python train.py --d_model=640 --n_kv_head=10 --head_dim=64 --norm="rmsnorm" --tie_embeddings=false --decay_fraction=0.917 --decay_shape="linear" --train_tokens=903400000 --steps=6566
Each number is 128 + 32 x the weight over the matrix's rms, rounded and kept within 0 to 255. Layers, rows and columns count from 0. Numbers have three digits each.

# o: layer 12 attention output (transposed), 640x640, rms 0.0891, rows 189-206, columns 240-319
# v: layer 12 attention value, 640x640, rms 0.102, rows 190-206, columns 240-319
# q: layer 12 attention query, 640x640, rms 0.0896, rows 192-255, columns 240-319
# k: layer 12 attention key, 640x640, rms 0.0873, rows 192-255, columns 240-319
o189:119067137111153120114107126132143086104114105103130146123105115108165148109127152092121196078032121113147135126124158172110069139118113137133083171089152098130108111114145162126104092102104133132110151117163167157111087141125106113171078183
v190:137121184094102126130110157146165063183117088107126137175103154164113119146125137166155123063113086134105138167119150171109164139112158112127178093168140142145120084153107131132124134129122099140097136077160175181099121118146148121152033109
o190:138123087217098110140134133138109136142156151124098124112090124101120102136119126100096167131112126125177119126159110139132050165143134117148107114102174113156106121196137139112160139164149110154120142151112126121140096114146089151151138171
v191:176149128078079108138136172155160133169121208148145091124121109128134098177129093174129123124130166156089100053125111151191196107120121110084155109162159117178150089096070139136182121129163119107053122159150130088125070119159133134148083172
o191:085099166126132086151118103162161128152164099117122093142112117182145134110105202105113151143108125107138113157136137099110255174087137131112086117112102121105153167159163120104132130097145136136201163080117096153130129092106065093122162131
q192:130123096141136149091191101133083098060107094083160148123124129096129106148104133108119098162185113179121092153119123129101117111120081150096115132122136155122119124105099096138115152139127113129116146115142113118110128155145106155135145180
k192:127126138122119120109177145130120079100135089125159138121156133097142147124099129098123162165109133161130076114106127157102113154151116141110123125144098164120121106125083121139124118138125087130153129145106103107167131127148099134140147140
q193:115112116108144117130115145120156153166160127166083128126130107167113121104138142145121138079075138110149141128121155122168134133116143106127172104103123081156178123108134189095135108109138145089106101120121165166129081114088136107117145081
k193:093099120128166133119126155109155186154124149123096104118090122155124119145124132130133101083100146094109138125152153105145116101106107124145178111114122081139140158123110177158140124099154157119086134101165149156099094112115161091138149106
q194:164134136152130132144117108125106171150109084129146131126134142086139114138131057141116099113158117132151109139140107135137133134141119115138136129132144151123118123101125133124124137118153119105117172113156076094127123152123135134155087120
k194:129140157145122111127105137107123149139130094134109143128116096140115106120135123145122093113162114121151111148150129138151144150134140136143124125155160103147122116105105155154120122155136157131109158099138080141132150160131136130147097132
q195:118111118095145120141120183140145115111097124125131160107101119158085151100096144108167095167109104124106127108116157120153118119101108139160127141114113137157138149113101114117131122147133116148117127137075156129141082117121148137125146102
k195:115085138119140115149168125091156150164095140135157118115113131109144136119120173113172130180090115148136162148127106166108116088108104089132128131110125103123167103145134109137117132118129109120140146162082122124121103142147109133135123141
q196:076127083111161096156085108094139143152117115110096124123166132069155121127129109115173106118167134117075083149205113145160189142178109161169157163125116157104112156125154122091158140126122131111099137067157148179138134107143129094129094140
k196:160117152179125155119070136120164121171142116138099072149095125113147093125110116127144073119131110086126147165158069122119136148172081147166136103112147157148104142148132110157163134128131111157110142115141127142122136095102116083105089088
q197:163133131115088134131141149156097081104093133100156078124124145220103157140071132102102112144086088136186197093054164118120058098099150099157106081070124071171118085122055117165118124130135146151164174202096116078142118145107132167128164089
k197:129130122102135099150167114104121136114109147139164153099171123150106169121137140129159150176157162122106106164117150143142131119094149094135126134108092098133107130128125138144088108143133119095130155142123114097131090139147117191122131144
q198:107119086094114125120132110115140118181158066093144172225147137068128137088133114160141110144086105157099105143128135157079112124192116108093118159144129156124077160114175107062105125090119136094062126168120123155145180098105174136167116123
k198:124141100075083119098152101109128136173150123112163183165170129117122184123150122099140163135130135157144116108116130132126138130145127109107110152111104162069129119122122114058095181119120116116131144135127118150162162109146144134135130159
q199:132101119152132122180102157107135139172111146136124182107098159058176152106120162164134200190153168162044049177119070160154213173182153147063083177168093148082172184116249145099108132158084091110114092084159119150121146128145094107118121216
k199:087156093140125110121108126098135129157158093126142140151100125085180149120122159151142171117139125139108124063087090148120157153160139130068104151114094135122123127120139095118184123131125141145127070131127079167132140173087153113123140125
q200:109129141060120128090153088117084168150160103061142146161144120123109096138155040079107174122163160104160100143150149131145154150127073159113108085115164191103120141172111158108140156106123115123137125118096145101136197116130138186126128124
k200:132161162063131112122160068134114122128106185090147142102162129115126142169175048097102204162156160124099129079134142115123114129106144142103106159137139103112162106161125164082116169133102163129171104101106115106149121106138158146134094168
q201:182103100135143127130143164166117129141132112193161131114110160143174186167104103124112051138109102122114118115109142172127108114139109082089128153149137190175092132107124182111129117140149178138092140170078089131142112142108100152127118123
k201:115075095136114164119132143128147159147063128143144098083119152173170150146132162162112079131125089115207104152123147148115122151131109038160116129160144125110112112098111154118135097159166145187118127139136093099150114140156124111104165095
q202:147150212131175125107158190148110164097102117112114117144170106192100086123098129135130116149164220129175162175106132166113140103112118148061167156122094131081072090132114164153162175131161166119136060116109114083178122104159116164149116122
k202:116133146125178152083176167136078163119098106143083066117141113127145087148114122144176135107122139092152132147139104161090166056131143114133135151123087117128100096142115152133120190171176156154117084172160108089110152153132154165188130101
q203:140122159137100078132171129145093076137086144148147128093153150142164182098097109075162065133189079093091121150170089104111158106105118122175125161161054201121126117188124115096093126092161045084145140091148076134135095109165218158165136149
k203:131146108155108129137179148105131127168122154101125107135106146192148126085122163148120081131163043105094134142136103099113085122115110093180141147187110147127116142170118148132093114078139101108128170087143110087127075124128175123170072075
q204:132179103100087129098122110137153095096060146129166143089137131163115160081096156118120119114152132162146105124163127152170153063102097076120144095114200080101142093098150113078140100187125105130082130146158139134170163177106113143136151196
k204:058146133093096141149143148149150117074103121122109112106079131149108122068077159162113140154138140149144135088164101125205102104128105074138134134157166132178139168083136104113097094138130120151105146156107162064127196159150137088124160230
q205:142124134127128066107136124122185119051133120127128111111127108098120098135095100142147100097123143131100103144124131138087107161146147179096167103107163187107159160131113187182206070105151133135088129145113166134152152144149153183090200126
k205:191104089098144166109141086141134098099128099153178098129141092105091110150115180176135115095197143131117116124126072191085125161131128176154158076107164159110164162114101141132213122147135137128110119148124148122141152125161103210155174105
q206:155149166115097101145151098062141155182152134096159108117096168160106137195148160130151190112100108071116152146114187160179120097136191167109126088146112163125154137122116122158196179149095104114094132196131144129141048152127120104111188120
k206:143161153088086153146134125105135108198177121131164168113103144176130111159099130129140177169133109115072147099087218107178113117131145159125050100138091180137199129121141093108148138153120084118125053201091166116170071149136069122085169130
q207:142164134118130076134118118173114067089171164114118214161118069115139162117114112129140123091111154074131179111094144138114140194063135181157024164083135081097101180112166160153147145133137085164119129110099122162122108141125067072102150113
k207:123099097115139160117140158136143126128115117158141148102143051142148192117135110170116118082053165083182111163162108095091070201098103129150093095077169082155132154129123192122129116115157166154127204153103110124094103114122037079120141083
q208:114137150127088134114107147146102105071134125092139109125152163113145144123122087122108142162156131147112130116137113140099148119131123136102094177121131158125105126139094117156162118125143155132142133153146094088132181164157112150145138166
k208:138127120124106115118114125150104103105138099121159128118155137111176154109131107128123154169164127141125109121123129137100143163171128121102104158158141165151110104146149113112149118142109119133179087135080104123136125134121114154125133147
q209:149100110117111102109147124161144095133136087096133117128105171113115123126123128102136113146131092135092120107102111132149112106096091154141116144149114133135117152084137098127122110130144123141135101128136148088133095132142137125119124123
k209:121121145130129121122146108127138103128119126136167105129151140087105129102108142066156143161092132137144136105107117158109109128131131124141098125132124153117114088138092128148106093133117117137159121153098115117173119145126121126116110138
q210:101112160131164141163114160106155161151134167181084139124094105129153103092134166144130124073075129104143126127108145108147127148148199145113173125129136126152193119168162151060119160123127131116142119117143144168117126097146149088112117072
k210:122108137146148143128087171140164156127104155144091086111072083140149111134115150147135073083120131101100155142129132104125132123123128122140155116134114085113114165159143094110141133111134142131095133092166131170115157107120182092127151060
q211:161141113115095082109164095164131077117122144132149106130150191131111124129118145062099201178180111151116147122168119150104120170092083158097080143140119124088116125119110090151124080147115113147168149107110148103133159172138145147121160191
k211:159162119114108082149149102152104075106191138118135146160190205133134128074147115104118195135167137180140106118098151161124135144137133152080111141110125162137132103137119123141108139134116135116187118112134124086131163117134068158099145194
q212:099135117165164120136137116094157184143146107121121177177105123075181064097141083174208128074093109129159088170156086140098144108202117133128119132154149175136119129095169133088130117091169142106074116133136091137098160106129156082165099076
k212:130104148133123131097136123112140161158106093138116141130113145108150130094122128144095140104096111093170161122132097116113133153136093129119140141106127164118166135114144136106175112068136088129143107143123116134116143118126137100162137090
q213:115141156111125116083100133124135075106091172105137103084145171173114143154119160059095152172173152128116130112124150125144153135086161157112129110140145132109134122130111116171124102146093081128141118093146187139144112183133109134071133177
k213:144133120135109119132099134128127082113142155093128102130120145114109104109134105120136121133167120136120116134091136150117123148135184157133098101142154144140101109146116115158124141134112140134149116111165140129130120133124152160087127173
q214:131137141138115166124160116145084099107150137090137097139156101169115125130116107087082153135120145096175178101077169120097108098075105077168130080107144133171119113118050114172119127122155148139169148177119159056137123156123139155142156055
k214:101150143082155115145167087149122117090126153128129122121171094148127145155155100142107132160162138139144082147153180129138117133091154108132144104153147097127127127112089146125091121161123143100142153127118134109154096095167147170134123136
q215:103132130061134113138127105124120118152127081131144115190169085094084163113122133150159101139101100165137133182161158157167171075172104141156165188141141114128062167071107138078083119135125145118055158133101121149159140074113093152188096098
k215:143103130124117187150175159131106155124117167155167116122193115089108172136129134130145151142124116157183110125145167134143155124107117140122100133143086122121148121120112151116105149159101147139107150086120084134158117148135118140137144133
q216:134115092145146161117137133170131154074129116143153095093113138077147094111123136123138178151088122103188129161109126131101128086117089117110085139124108120147145116151074140105166170076149136098121183117085157141089110136166111138187113054
k216:138123052174180190079134135137098167078051099160106062085106092065192087120124134191156089081129073057220110154136110150097130120117111121094123100204129040152118121067118152159174063129147176139095218073157124112082100155097106148160147051
q217:147137106132143132121126139115136073164117107191085096090119136102114133128117138133126167140101087194102117097109130141126019109088117154167134113108090083149093067066163135102106181094086119114075189122153128164135140090162131083152176101
k217:089084083141158122126119155133111082169142107200104086119103153133113132115108150109130191192125122109112101140159097182079120121093113133163149163088087127162136132120160087133134140106124113176111156176158133123132176101125136119110135046
q218:110143125116179142162148101119056141080137142102081095130141114151128165136061135165175083133154157110099174127132110032092130149148100126113081136142128171117064103068130146118192167081165076151147095099123112129134171127136169157103108161
k218:104133106108141141127161122120090138086110135059093132115140169129127136138139115148186099124177120187139194151075164047115126133143111153160073167199084165113117072096084120060139159074146104132128099134098115141188163085119131087108097130
q219:156166121179135111134109126144140127148104101111133167150107136068100139141184116134129136181121088085095130126052037036101149131125123145205116117097078142147148161067141102161101109158114154134104102098131125114074107132093168098065164051
k219:172135152133124145169112182169168163190113116096101117197161134142114119108169109172098129166140090119139114137028086047084125166147075172202159135075175226112154209087144170127158160155087150101094131119134160116139093167104146095095161053
q220:108100124175179075071086098069172172125090115161135115177191103142166079111114176144128133072124122152195104120163163172095116138157169140110093065115159135151130069101071136106131101195128157111100130148138107138097160113125155147163121109
k220:112122129113130073132062129127134157129116197123098108168167134127113099106167179188110134116120189106082138141176143165071091140144150177179130098120141147159157087079075141151110127232210081100048117160123149096115199077185152127154073174
q221:146142094073199172143137163134109134174142072157102139120121099140150110134117140133147188138166146178075121117108090089121145167137040084111162133122140146073147141064129143200126143095144078171123158121133152179060110149131175104154170130
k221:092079062129183112156139079121112134132180081123140125165169109092116116114154179115148211124117141183131125114128121099110118102147095075131136158149140131108160146105133113140126152094159080082155111116107159152073131138158151148144130145
q222:156076166140152104165118162100138140177118081161155145187133164118126137134149151123086165154157127161139128140144120127106080118151178134126180202193104119027090152088116107133156091112134077125136054179108116147110111108155119139104117144
k222:128154198149177098198133137127161146155188085143147137192201139147070145144120108100151205161089097159133082102115133145113122125193195149113156225152120135068115146075085076133124111145102075122139097204108148126128144099160136116029076136
q223:052123133204113077091171101154150186177087193150141088089170073101116176078135087103166138097126116143125137130051086153153111078134157154183104081167061103140135075199113140149177179173130114122095174137074135202109159137136177110138117117
k223:069142092195143148117128197100132156129128202180073140123106089123130126102120169149127141147114099144135187133097133229106129119124150122155116122171119097119123105214086130124129089179109139116114124100146105163154183101173129123108079147
q224:056165095070110139145142130103147158031130121108050130076127129128200158114058075142150091145139132133156119155156152099133113149140112160124068116068164162130164138115102185127097112078199137196104128114111191173122126137094147132087108115
k224:105166106127102127167146158099123153069117122168088130104103156137156121046082073132133106121178143147131108167120139125115099147111148158084107088092123108160159158063108169129133116113183133113087120146114116179156110096136081157085057096
q225:176107050119114086131127177109167126141142132124192095079123148135094076088106115084123093153149167131052114117047071157086096120099165110083139113106139103136076155144168131096169133127163107147154154097116135098119142105146115115129056132
k225:158088084113068112215111144096199138136111118124179126114150143068087117107173160063164098121180148142086172125064117132111114104093222116119128113084125107059085118126149131047135167116149123136188131093082127127094120119114102144121107115
q226:111185182165161112095100140122131151137136198147074051158117164181134166164141047198163188174094120142109110079110133141143137132188087163107122109176101102170184144147105169066139131140141086062142123095139154070066141149131148106159109124
k226:112090166109181112123143073124122133101174156128091097137107114160132180121155120188176181131093152164132102111108190128154125121164101158156140150188085125199166144184139164101134129168187071099153102164104095092111093141158092096167154160
q227:171182144201130119176169084106083163159139153114150078162141109115180124080091115181122128192139062158144137093123111153121156096176129162168070118107104163143116132150254142140188163093134154189128130131125130135073077105095125159185175157
k227:138175168096134142129160134143154170155145121112095072155197176151137137093110151201087136111151140153154149071111123151142111140179103177140099133136113190167105093162194155154196181114131109184152151207175153132099099122125112137140183125
q228:132150090143126168172099089102109099122113154112129114069131120119078149137176125130126087069082156068093109146080168143156142086103122153169116194115166146154127081137148153123105139175137103119086122129101111135126131115093140178097121083
k228:156152072115140143199073130134082119114111138116170137064066129134105162178116127140071118124123164073079116150099127119115124150125093113141090157106183117167118114120137146127121122158118142107148065167097118142123107089147129108090141111
q229:081125079180126137111153051100179118177131122112086094092203087160133121181081171096149137074164168141115112144010086193106140207130191092139125191097137088129115178105079149163074159162143159146066121188135136201098125144147177042187049134
k229:118154071153115126155067115088168121116100079146099127074123118248111095179083142122129093143164162128134116162035121178107105148125150062145075123093162112163114130103103144155081131151141166104026113176170123112143138133139153125156074101
q230:133157152068151112178167105070106088137076160126168098110100153117110153168100126128129152093150111141145131141104116158088148075161098101174094163148133111094136122188123046151125141166174116141105123167141105062103105160087179093151140142
k230:174168184116182099143159116116150103153070177123160117088115150115120188144136134120095147122191131147105146182122104134102112126136134095162060159144073104117178110209130063125140187142176087118126138142175119054154092092105183098123102120
q231:188164119141126110136116076160172145151088129074161181166170157101121086126150194131157140180164154151137092149126130178104154053115138148057071127204113136079157154135113165140083124115140086158155101080160150137155112099151162148058095108
k231:203141193118135130115121055161144107164171119068175146155177115094102152092115180139136100191143164138129100141105112177170180084085105160116085140168117189093158065157064139115113135145118098114159087139118159136156101085119159129115092132
q232:105079078056171119114140070183099124126134132060140110131204113102135057120075144201091114135088100141127124154104203152188063117074145171112157162085125124128097141117126150077113166179156116116152145119079077116139143082102090067118152164
k232:118101126071167144073087090196126121110123105127146143153185111118139073165085084125123106124100088145122151113115170142151112099123106127116085124161123111119186097142140088066074168166161096101155128111089084109148177107184065056107142114
q233:100139111133120189065153146131132120192159174138142104094108077160100188056110098098134163095175105143120095158071132156142144181192111111094100123138124179219107175091130141184104158218094130162128163144114080163097093116176109159136141168
k233:078124108125170131132136161133171086139184142113170157131120134159097139079110174126123230182115159158131157096016094160106094146152124101191162112075148133109089119121088144122144202191059119136145183124066085179061082127144123154143133120
q234:140079068135162132127061155134119139156184075070039079168164150173135086132114071123151084141186125099185075128196134074140092175102126123080106109102182143107096117191104141158143198085114092208141176145140171135165165106089123117048112143
k234:125099088138123151130127117155135101188131130108095107104135106062133135175133087097139126148160127122124107168160132068150110164104090127138089133118171127081126098167118096069094117112161092108122155146112147154196140090080135100127101153
q235:153195078163135105154113180157065139087124161119054046124101058106136091147122092162155076124148103141148068106142160117166130121171123170160135134111150138105130123137150103101095131120124125137174131063079144094087180206116175182159171092
k235:120129119113143121087084155163112162097157134108097077126097066112105162189135158180096040123144152162163099151065109145154128142129093128140136174122131127104105098137166071126114109104132050082117147120073105092136142156126161135167129140
q236:100168143161070199155149125114111110063167121123084118139080141080080112144172134151059124088250061148108075126124055132133133132153087132145172131154128122113119150139088127189144117137128127113134167123142148099173091080140156135136099166
k236:083151121106087124134136100097108104168148134131089124136058159057166174110153071091044138079198181154132096157118123111135116158130109140191161136149175154149097106120101164144092104083119084084145118156149156127130086098112152144130123128
q237:132079073123183102137094180116160145165121152089177137159113114141147115155116078136090093144119130081069054177136166153187124175120089105071129070159129148118076181115139100121141107092144178108132127097180149081163167108167159139154123131
k237:124101149147122086138145147124186134156146134086139125137146116078139138132143103064169087172127081100106115177106191169154132143135112161120125108151142145098140135108084121112135176139143091110116146110141131119213172154116176108137138136
q238:135079174122144118159135128160138096116147100144105103107116150094083089170163136102110147128101118132185093189088169109158163115085111158112117168091071154174213088081107099139134182144117102126105155115094155106102091153122117124093145119
k238:153074189120116141109125157141122110126116124121108094122089081168117131154189153112163115131125156172186105198121090084127154082048118135114120186101101159160181114142132115153133146167085097114161126102154170109093139147148097101138093112
q239:160116197139096064109143184042201173077166141131143115151073112108114127115130138104143122106167155133139081114110125106081110094138145096176171112068153209174058099179137170131091077101092161135126147151120089151139190130110142115133152068
k239:104115143050080086165184187128158162130235131090109164165109127096096127115148138164127100129142155124114137131143123123085067093112090118173113096123130162150116115167095145110122137104110087165102171173083082147100184126128169109081106098
q240:137140135112133146061079108079130134175097158131109107189171189116093145136163071154128112146094173169110152172162125141182103187099109141114129071117131101114098111105142143081147138170127102124103160204131137238106117150140163117029097155
k240:132145181099126141043082108058152135149077123102109115211130155158098138141189101126066060124123150102089175161115107148196123153151157124078112128125181084091063137122146120098111123142117116169100125170174130180119166149174128138056121107
q241:192173154157163121141104148162093067109165081164102160166124072125095108088068146156119122175140097137159119064096182126128091100106129104085107124126211101100152137102104167118143094074034068126122130097109128118131108147094073179129130107
k241:177190126150090132142093144140125066141159117151168096127163059121112116090075169117134171131097137083154125080086133136137116124138127109131142111126171144131105079117075184078157139159075118159178163052066154150101126162156037201170105108
q242:194159112094137115084078130146177095103140028079127125089078120138141095146181147120139127089101063150143055127201199181168127090192103098178055111078118149073108170155125166130132154174076084105129140112141114141119117142106101130124145103
k242:170148121127143125116155141172170107107131090094173128076178140124128165063144143139137107109082154227129091142129181144172094146168090101142069140078063166149107181157113159114158166151078038128177122145125119128124159145074130156121141159
q243:112070109160210133063130103106174132090081120070134165067144092108134130139132089134146095155077206128089124089138072109133124087132099164157110167142126115104181112118163096148116151113192116094201078124094102133145122150119137121122187137
k243:148140096159162086075103078057172110126120138113090140086123081132147141096103146136182098126092147163137134083185096146135112090131137124117133145105123125125164126122168119132127182138170111064172107074037136134146170116170146097084129138
q244:089177128125094161152161093068096082138169162093143099142127121071111170165120100072189150212100136127076141121170067096127114070117072151150140183063072078133100147054136115126085119147140164142154193111126133112176113062160112147143138139
k244:128195125084083173096119103106119112123109151103136122121126160081063108123144134122135092211123123112094200173137110141085126076089130167153121146136087098096157168094124120126093113128182188097151135102118081066160077066174114142103120114
q245:096134149157146121159142156156076102164167111137087109117126136091136084112151133094120119168077176125155114145106167074154168107074160150096120065119149142207133051178115131085177208135191151179100162176048132140106121132148077112094118067
k245:079127195125088160147175135184051147082137116158085116096128150040193125136131203119118159187096172132117129200140112131069109124128154128132110080165093122132117063155152090090169173148172162196132113117074123163150093095166131133111119063
q246:116170105126107115088087130107141132084168163089147166116166115148118149172124112125062111117161109146108105117138112106107140158165136140138145148174130126147058144143141131145125097108149139174124056145185072138162132131134093146140103198
k246:133156135151093137110073150092148085126189125097166147139151119150108132206103082136051105179125085114138142090122146051122119156154128126187142115120095152111108109137100073118136145134159123190115084165125095131110164180146107157141106166
q247:202148161115153121123119092143045123103103076073115129158109078112094141131147103137114116085167101086171114080150128205095104151150103186122108150131109169125213185123080170178161142166151159135160057100133113102146102144141200159130129137
k247:185126158121140131095148069100087107135116120055156164095113111114132149182131133107112134058176158094152106090077145187117132108166139151115087132102095151105188119101090105115126141120138151145166103132099150117112116164113166107125186141
q248:089121114211094150134165197132095120113122102093135131161137135136082078132096111177150152184080140181089141134097111083122152047183133140112157164156120209152150200209175117143147163079146143140068158073115111163125114105108117159134102174
k248:132125152158109147107198207181093140083146097173108143163113123132144077169120103141171182142175090135148132104127131091136111095120145110063121128152171155159098209231097112104092116136084126116151143104140089159140111103102112120121155148
q249:141131116111145195112172165153108204199106081133136126102168099169130056159125192112089166093154144088111147152119072180112103151122176175129110145090179137199187120126088121171145111174098129114122124142108147120089098115146128123135125093
k249:137124110071116149139129144142101189116080103168146120109136097122100081125109148127144242118082118187123154108128064144102102130139203188165099151100159104155197098130121163183131151155122147121162072078159171147083143149151136121136149140
q250:135052135121132168135136071129179072152130153118124146173151158137108160197097151137121183107142167087164130144128100150113158204143133140114102145102151117128139129130158085182118114140120112118125149091109126178129113167129145107152141123
k250:116089103166105135157086099120147033140107120121130140180154123168083121151116082152109174139154141138131097135115097195075189155162133134155084171086115126182184126101173099130147087104130158118172123060105142135111129124121138101132136124
q251:104123157152073111170120173120166151098177116084150056162119141137117150069054103129191119095103128151175095149134142069107122151125144091144127097104111093103162124177145185163130172135129220144108120146133098072118068094121155151119169139
k251:149154158078067083124114165126117161181150091132139071158127079169074199104101150098113084082077142121164121174168137093149149128125088093167132073147138104149094146124161144159104201122111157143115092176152105101118039135123145192147189103
q252:149147115064079122090139166139109161080132172166107146114081145082151089130145153119190146154184101120073153118154140193140128075101110077150147153118126079108138076123119048173101096149136143120127120145192149080161139149090135107162103146
k252:141110138094060075073109135187210147122127133160137137144084167124176111125045168136190144148183139053066151132124111153139156131138110163150141188134112126111098093158133108123109121142196117105127096168115123120133105208073133129142059151
q253:191193177144119149138077127150137105074157129052085151142108151071105112147159120106181088100159090101152082144137054139096133137081095178097079123171157206110139179189149155139153116123141098137132073096169096096104137130100140148146171202
k253:185191194125140132090120076143136077171120165072104170151111107065083145137124129092097122135154115083161126128109084105123111156060090157091082117152094214098112145140139166074133124093142106157141078127109131156078156121125106153147140227
q254:122099171152141122150181079128100103142090133141124159162172158109131202090154132088149085179138094121155195138122062112146080067101191079147215106104117182155094092042123131137118077155126151114176157204146125118142102108102113112211123114
k254:143099130154125138189151101098121130153092148125140122185173187081120148084134124135136127155139043138118147135139128133092104064166173114151165118048090171108086081127138118122128131115151131074171139145088174125123108111064104148155124113
q255:115073055096152104119160111218139098128146112187106086084174152132145131168105090116162101089152169134114169102090131080115159111112141176130169122112118103178137129042147117108119165114154155113145148119138082125072109197084145128120085117
k255:132049089103136139071147184217152122108140115208155125134139125130134162121073123142160131089101100103144200101121118158132152113125082115142224182157170117199105141095118159119109168114149160141138145137115093102102108140104084122160083123
v192:092189108135123167113117192089127140139121132155139105081163124123127152143081126123162097047142158094097107123109083131152126189099132111147197094142142098144122159101124129122180134151100172168059162150126127082194097159104168143157092111
o192:144155168160118133137097136161095088109210181130153112091127147136169089100136128130170062111130103157142188148061080082139175121132112111134161141146128149164128125087149147082057140092116116125135136153142139094105076095105093139105091089
v193:125139131157144206141051145103182177147114092137112113118138088106173120157168137144066121162135096127140126059140144128163160094094167129178124112094105184167089140142081119070153069193073104198140155126115163157200082175129085111179091091
o193:087143128088134136122099159117145102098138140150140143088122148137146144123163164121059094063105134147131169114088155114068098134171117179138166182108111110147122138145025096136109138153064112121136129175128120081166118160083169095140156150
v194:139121076048140155117065082120098156140123140216119178152115121130146139140169137114088102188126033068178166095090098103185161117098130172147091192150184129158124126132145114142123146146117105146123089080084165106118154118092140121098150170
o194:121053147122114096093074128121122126166154082117085072107085168111122081140156109092083136111142075131082105155059149084100108200133068118050124176133094171161087092185095145139168093120143121130092195107175128149075184102068128082124096146
v195:151075130095084142158079158109114149080203158132109164158113132151127110080076133131074156079116155117163170090106143124220128170114120102157084170108108126099112188113164152082154148155152150177108145181176130085164058178082112162124116088
o195:141182091131098104083102190160168105097104161199137148156145152146121223102092068118111168103135134179102138079125085161147123174099097120167074075184104138116112096140092112115080115063083143174107129196175110054137134147138088112153145099
v196:151123140158158141123148086146138064194180079066136171115134077112059201142165116102148112134135162106130126077160108147101165177150192084148182088142079133140181130114077092139180164154135091132218104147142154115094125108110140190150107073
o196:151166129087143080144138109097096102118173161123138157117189131152080165174151124129127124147170114055121167140128170133160107072126120186178127164112094179110145123121119131161071138100127129171199091124182103125188170107150127135131137030
v197:113079119101143130162101147170186170123162132134076094116106154121130134170081101104129100178092089105102085121089136122092089111147145161107077089103136181183136125163072120097153128133102072130219165136158116141207132125119181142171169160
o197:173132103085121096148111083100132110181142117150083129145146100142141163158120107157116124159118119108152099197127194101088178159143159162102116115116124153171117146195097123145111049130102106120115162143090134181138124153164152088128103122
v198:140103107168135145193068153137172127115128161133115062123171140108180116072161133108128115136068142146105161153146116108137115094173130131156196125131097204071121120159136145146159090234161070165128079161095165110168196121106122090149103084
o198:094109129107179132097075139113115117091087163123099128102148195154035162116078153164127143129142130173146117130071145116152171095129099168138167214193129133114132146139127129117116091111153144139157108078112115153078124159182155135116211100
v199:155124123106110151166136142088116119166111105116139135128124170154102089138071132111128161104161167169096102117154090105153126155164209151200163119126091123133099137099182125084177140202128121095147132207124161116128127119150121121133088184
o199:077145109122145149142147106134073100124140140175134138126199123100177080135086062076145100122166134110125108110121082142120156114133127154141135086163075136203134135130110137107170100094093121131166135108182115127109138135129087129096077068
v200:102133119136138119173132151089083108102101104103117136131138168124132136087087124172154099130073086159120078136108068144163156111133147151098148126122146179079192055100116067139116160123057130133146114138149125161189141183168129162120112152
o200:166137094117103135091117121166107112095105091123140128121144137138165159156154160119136124172141092155158104136210178135108089119121101096106135150130125191065128178083144186145120122155155133175119103081140156126226143110152111171127122092
v201:142150164091182109115140099140131112109166112093129121115085168144113074111101166109198117136081113147136158106133162227091097192139115171072125161103115150116204109103124106085148110091137144150112124124140167124120121090105143155136054182
o201:191199129122150157112092091144132154159087168104051148151140111144153148106114127086136106204115119183158153177127115166141059118136150189157097140104140124140200110146159187107142109113156107128079119140143120116077113132137154202101179158
v202:118066133145084153098141111121113072109133147154143083129127126178069125142123117103197176113130113074090140178160158172146143098127149159146129067141172132200120136089139069122060133100097113108143118119141123124131135108179133120117089091
o202:117048143138128124096048109102153121093172102120139150145132131106121169131160123137169129091135170098107148196150149140161111206115068141126139095139112144134068153104049152093097073155129133118139142067142128112123149144124130087069097123
v203:156169167109137140097152112134106079152175126116115176110129098125083101175141180142116122147129171118088192164125135112170103139125138131177108089140133194110115151098116110117122108132123126196161096131155125130116115196126135205166105133
o203:126154142137132140135152168072109108174120148120113166145108122158138153203169074152133114121127111113171150092128115124094215087109131093139167101077168168082105140120068093105119161117171140143175139143117149124119149111084100174131153101
v204:057159091141116124148141118111129125183136116083140182120169130143153161173149122148103171089093150145166226177137125168072132118071101116190167112119078105081087088102129124152128138125138124135120170077118127109107121119134095144155083159
o204:109116115103177162099142155105141086138119061143133144145142091113113072143151136111127190145118144068210125098139098186095074111115113136087169125102103149091141081123076118218138083181147091140114113102179169099083112138175129100154211150
v205:107160163080149143156158056110141073119127158135129106189143135191101098121124193117125094121113127104119153130082118162121127071158173181121110153108080202104186119096153166104165124134108132048198103111086045149160120218145054091177123123
o205:106111151161108181164119090110131143093093089112057168156044124129138122131151157118156061118141097157123166151111117112121164106165161094133112164144134141149115159146147129086113192178075168139197155169173121140090070146141152098137106123
v206:116060088074122142143132090107109126103125134089084133182159125136111155126114171110081187130116130190079039107148111114105164151179122060142120152073129152140200152093150119121138151096155110190074148188135141133170102183150142140131102140
o206:181095079112095148155105135151122168070117140132188182125154090146152197091150045151215188110143169120138113176163167059182071148106093193125096107100094131100097069063147156153096161095134100205173113092164118125131169099101132145088070156